Weights of a small transformer language model: 15 layers.
Each number is 500 + 50 x the weight over its row's rms, rounded and kept within 0 to 999. Layers, rows and columns count from 0. Numbers have three digits each. The size before them is the row's rms in percent of the matrix's.

# layer 9 attention query, 96x96, rms 0.343, rows 0-95, columns 0-47
109:504432459460439482421515418448477553524395490499495543501508470529618561580506493557506475485563481410557604541534545623525409492564531505546449
090:538500439532637498589451494485445514574504519534434544495539519456528499469490490472524472556402469557477502543428450404578485516438486468443538
109:534560478487557536561500515556442463474390430528508452450514544536419447534557529511554517511433463576597436494461524601550503502520432371538483
101:469575519448546468441458493509577525431545566470573555498541537450566545321462520455574455476448473478466472497508537504590473492548576460413499
103:558442436498466465515571551417525392413435510495552407454401493578488510598412576557515455496521443499481474518508514383542550560449456476519566
107:483391436446432400496450462585457408579470497522494562599492425549541523496551511423493462520506499563515546474561466533488567474524390404527410
106:506463523473471564545419506467433545423484449439506533532484519430579497515598510442478608445526564521570576530445496507474539524478542459552511
084:420555494530490480464505520496581531477466485470464461515442598535506451520487474505475500426550644477475510567494514577416462501482539560412480
101:463564519424417597538576519400519474474518547478439498447478418520588580540536501381498456470521588474535511452504564491493470482568547491527500
118:503438551493592490506485467545511511481545491616475520575533539556521464576474460527387507508476530463465529491398434489530514559635581476585464
113:504459511457432505400446480513485564537502489529504508448446525619478421578505531526489556543571485559458482455548569464545516460495512463481564
105:555472454603438473598589516541439520504449452486541496431484544533530513521444504469512428461359525471498413450492401472491501520590489523475410
112:580417500419509535549480530549439565472537572487469576486408486424487509535509488497640460581430460471523452513557546583482583461624570573505523
102:520475573579536483470454466466397401492440562541538460578474461455481348443402458578507529538544572570500470513563515506549513456496515468540453
110:484457551494494485535466499497524546522501437596520370564461493591542589505560526556447480433485434488557397441491487475450527468509555479541479
109:524469454464514463549428515490514586445508409478463583515488450509483533442539468581402537462486617458526501480491482501548575458530560493421468
098:530541565464512521617527471517506521490516452445504553452385524495540454484522450522541550590475417576438537467426604516516511468494432567474481
103:461517449491563529487552578661421437463541464516577513501527516464521481425524466494505491503478496590548467411447485414569459422505459463448481
100:424489470587612547568504516407473543505558438496523512424463503459408579510501458501373528432451391535535520446477469582471529440474462472527505
087:519434517492469498433526510476592452429494546517551557552474488499477507471437615541516528487464507470518487500493532540517514431514412452572510
098:484459582569461525461510477372424476553486451418519482547539485546459523549619484508495546454531609508478510498573526529533516533476466538552472
104:515498474410437453561576458483551539445483528528480407507439534552523466551508517536480450510520549525544493442461520642497470480534505493434521
107:541630446441519514537478443396542511514519481507509527505506473457483497514480487525452447502519467593474439496548479575474484612540538582485499
098:411448498565418466486561498514549541509530474515499640601544578564515461473572513549507569455535484452567561555461570484457444545525520509498416
112:419482492498617488505543543527442482403477418413528541479384549509543466465508466484498517459446530490489545533466551565471458456439499441420605
099:502461593469465412478362465527446471575433494425482462518482503562488442506552417559507514549517591461518531468510519583548494513465477563415552
102:533515503467515445558404490437596516561501525440530478480483505462532588605502529456522418572469588490514490535522407470498565557516532418477534
114:506577529550466510502501497542552566536512468498442446532493453427511474514524496521595577540516491462454561397469493590494485501540521471458499
108:460444531509472473461496515473516499570504530524480479543441485442538458568483439486525545520572503518604570458504556574543445465432563479570413
102:491541472532470477522523443536569457537544465473514421517542643553379521509452393458450511546509476481480503582543473409565535390456626475469496
104:550473579497520460548480550468628481495462442565439517560465518493557462478534526532455488590387502617525616486394518465539571485530525600498568
101:521493432542558460532533544663525459537466520503503503566515477553497527428443542445498463491450550565531465428430515554492556603468508478493479
057:421431485518642511452398481475528486516576524506436509418493463463559608484495482520532503501380487625433470495543472418540547449514535444484539
048:518440462537441494351485570550521523557574444499652525544498550542497524488483550504449514476508559568480441471573474493483482535538464424503362
067:570482507517404472524537545508520516457406453457564498467567521531436429547547486480509429475615513373482599464480538524441517590531484550554404
056:437498479518547505497451408486529527484463501468443515540468482457612530553444468445549515549375433537459435531551472427515457407517498465516526
071:568454483577472437548532492506494467497449480447526435548521596550523457522513584507522489548458533470402501465628606412560492501495414448544544
067:476479514561545482526530452534498478392489471486492405565464558466516573416496570499483494604494461479430436560495565414588474450525458404518592
091:505558537494558477395526489516502502477499525460535615473524591482587518519512415457378495439526502509563486427445504507507524497496560521471524
124:610569457415576408431476520539535553479491524477518514459525559545592515381544511496494477532463471452506562459444498526552450544475498427504511
130:474612496451439442508603486480494445447494413455483432586476467542505507334462478483529474507508556512522529515483499539447399511482433448584469
136:566514571502509440534587489490532449537451480531511394470557519442459523478453542391442429473587477444483609553501538502594553410465506491537482
134:525485506487464575523525406529535473472589479496576429503451546539439615534473491474581493528510557380598514521490531499575485397467479519535547
140:478506535484421467527487451550537444486440522481430437501528513561531478467679458441392540532521466466521560543429555495515432504466540533591506
147:591555514476455502549543458510507563517497433503457483445500476500514463457466461505517567523467454521548463449431521468432548459583484497585504
140:586474450490453438534542465457492526542441568388437458576554526448596522495574512512532461620516496494482555510569512527437462533532526404534433
127:492555387523489561537586485464414523553451530539470532461470417594510485509467453428565478506467490472566512510552507555433481478503515533495465
146:544501481532429602516501608502505518475486518533518451536455564552464529554567449435444508493368413453523504548422531503469578533476475501458452
047:549420578513436449454473533512482501578530455556596553499455511490500487520457477488470479417460575503510528573508501502469463587482503530520453
062:590506509511406564578550490519457531462462453488577514478524549588448360568479559524449491513596498366515565440510567513506489593504477579530460
044:484479520476501502572551479511466492476314584469459514482469492547518427501525502506635484575561511466466408474534558416591441487448357531510620
057:575511558473380491460495532466573507448499461482624544445537484536429479507499488494405418481466527477506621474452484477402525586503523542480426
073:487525510521524532503492601439546509560576527535451538566431361368601474501511502521557468505499512496454466473557419481508577484537568519471466
065:525581427468543530478486509543492542465419544480537525462486546466630504463494538532446504519459507458453471428512475471637456506518503501435527
100:532432499456512534447511514435494468494538487545456356431497583591468492466481544489493436604552479535469597510456543577500534455428531489540425
099:438517474564542470572545484545503566542481560463496557537503421465541479558464397506533475441440476422523465496597355392430492497532443461477572
132:380488552519460453472490468420488528556565618383489435508484546416556419552494498514589481531500527472439494527574479538421477520524628559526511
136:584528514488432506513493533444554446498530478513603508468479598503513556481522447455556501523567555498543386478525446409372531525523475564494543
136:503510524475537552519576509461476539561474452440477385466589508484469456580518501484567464563521477565503461515571515443582507499516531646453582
131:522529418460566417498519473523544497415537528497461497550530537541563581516483545494478450536499584549453549548423536591525513499482471546406443
136:449451511545586584567502509539559593377408558493525627490599525513495461475472530563527424523574537462563501547509537493456508421463468490449494
135:558478492582423498628420472499513523558524493455552452481571410476497498534453483496357568537512467484507499481490427592528491497511492457479551
143:503485547553551499433476497567524452494600531540467456520466510474463447410503519504521590526563477546636449516538461504537465536503497476465524
127:411523531551532630488522536518556501500471484487608564492468480473526528449451435414499526551534493620493566426506544423465565464431442486513503
071:551596563417527544461426387493581590489552494545471520536468557454529514420538548545480446450465360438440491531518518446482528430413506533481398
078:575536516422552529527534432441583501422461529495523509464540491401517497476508603455521460480564422428519412526527501422585467527453440454491527
069:492482512505535499388459528543566396516602468515512412528537455541482516472473402484533503521492470521477484479620427556499545538381500461450470
082:475461494467514465514581495484403517424422424529455503522459604433574427513573508538446528453575506545483491576424523541460447508457476590485448
072:456472479491509504459552455469456459469509499545461512586622499485595437549512524466361584539484509581545493538414528569439512579383490489454498
085:455555450400555522539519530442527505500482489497485466497511442504509604548488544470538573466430548522565515455556520531525487520495535466455502
082:495491468510451564377443529511491613523455576489616476517569588491515548559529545504451530472436503493501441503497542481507542475544409505479547
084:501470547578528409451489470481458490589505527448558484473495545482541558510446522521475487487500515500519447517487525567531545486608491500476502
102:584433499469450416451522505442576607504442552449512503524613637478510520478552517504409426481494483447510463543510620437555432511512514403521557
083:549457526465472472540556520493583452499532473499654442522544528546520550491511561491442514494518542525488652549493440477511534434436500509498510
085:474454472505452550547518521521509505476507511479497472479501539500436471491463604478532484383520544515505513579496457592582501513385466579532449
090:502508547505509501455466609471509485446599485484520593504536508473482455519609441533458541565468558528592508441439492482415462497549580491498488
088:558456457453447489468604532519474611445445398486609505475364530473402515588544513598563459454521551493539491439490486468516476488624540608522450
084:509528532492503553397604548421539544527497569485533539484478514497503526517555494469460548512557429395462573518513447432432448498516514609583470
088:561446542478445371516477579519503567419444545474493525439561578431446622496448532560534496470416565486405536507534500500513444525501535541523575
094:484517590534521423557553410547552529515377430493520471438544485499571486480583516496472574554501514467494504584511487481484455429450420513512564
063:503477522505545584524507529501549508458481580544510535554548460566466459441517520417519526513457454505458517537452466484500514593515454436508462
073:561439503407507447449485430569475563416464461470481463514417474534540550467530430484570443514527484367487437518504446458422513479440503444490437
064:491447561527519533337535601467516454547488523466470484605572469441491476529485507497450587430459556580535456531522544553486574527557459572504522
070:507531563510569478549481452441555474516511489455592554449552530500439531503384569553464459453523530522507594534516582556480455569500602435524461
082:506462555430479451547513467522470616531432507551541559413477488506456537587503543430561516395513489425520452468483489452572459527516510451484594
094:620498481528565460615481583474592377517477518520482552495457458537424564444531509502427503471451408396569609554498493447495495548579468407476573
101:528495526560455493545452414576447637532443548494512474427537454546446558468515467512546481508502512460437499462503523361591429532524443407519543
087:522487555492551407481440544504516580492391586502575529469544487533576507542502445478550521474459549431455492460508481615449508536435585429448565
082:481532487526619542530479570525540524447531467353524433467504516498501467447485591525467487505578463524503514483576463516532514443417499532514544
087:541515461496457516456518602459380509526429538592504421484452506496437472466460612616473453487439450427541480522528462485374518413569544512455552
096:505525492472528491471472521413486571508534520487512453592630564476549429490471524509430488471547535502510526470486529576547525580533424391502552
089:544516481560474530425570563523548594469434604458424524466567521509464565463523479556413585434476595505516441453598502466539460502539412476390505
087:517518543506573518512556538488472477432501441517509597518556504528494556492527513485465495462526502518499534542447569509547525413508515436574547
102:394522518451498485576553539473447374489519491468456468587555436475552414523457462496467496511495396496491539503517458510561593443485495420448536
097:519480518587536461507565485445503610470510473460440484515516503447569517507434528497530526482542557476512594583463379450507504529524505428492453
092:432537423449481575487454481510465501453529495507353417553555489545520481526473568669508528497504511556392523511487499431460572455514557530544479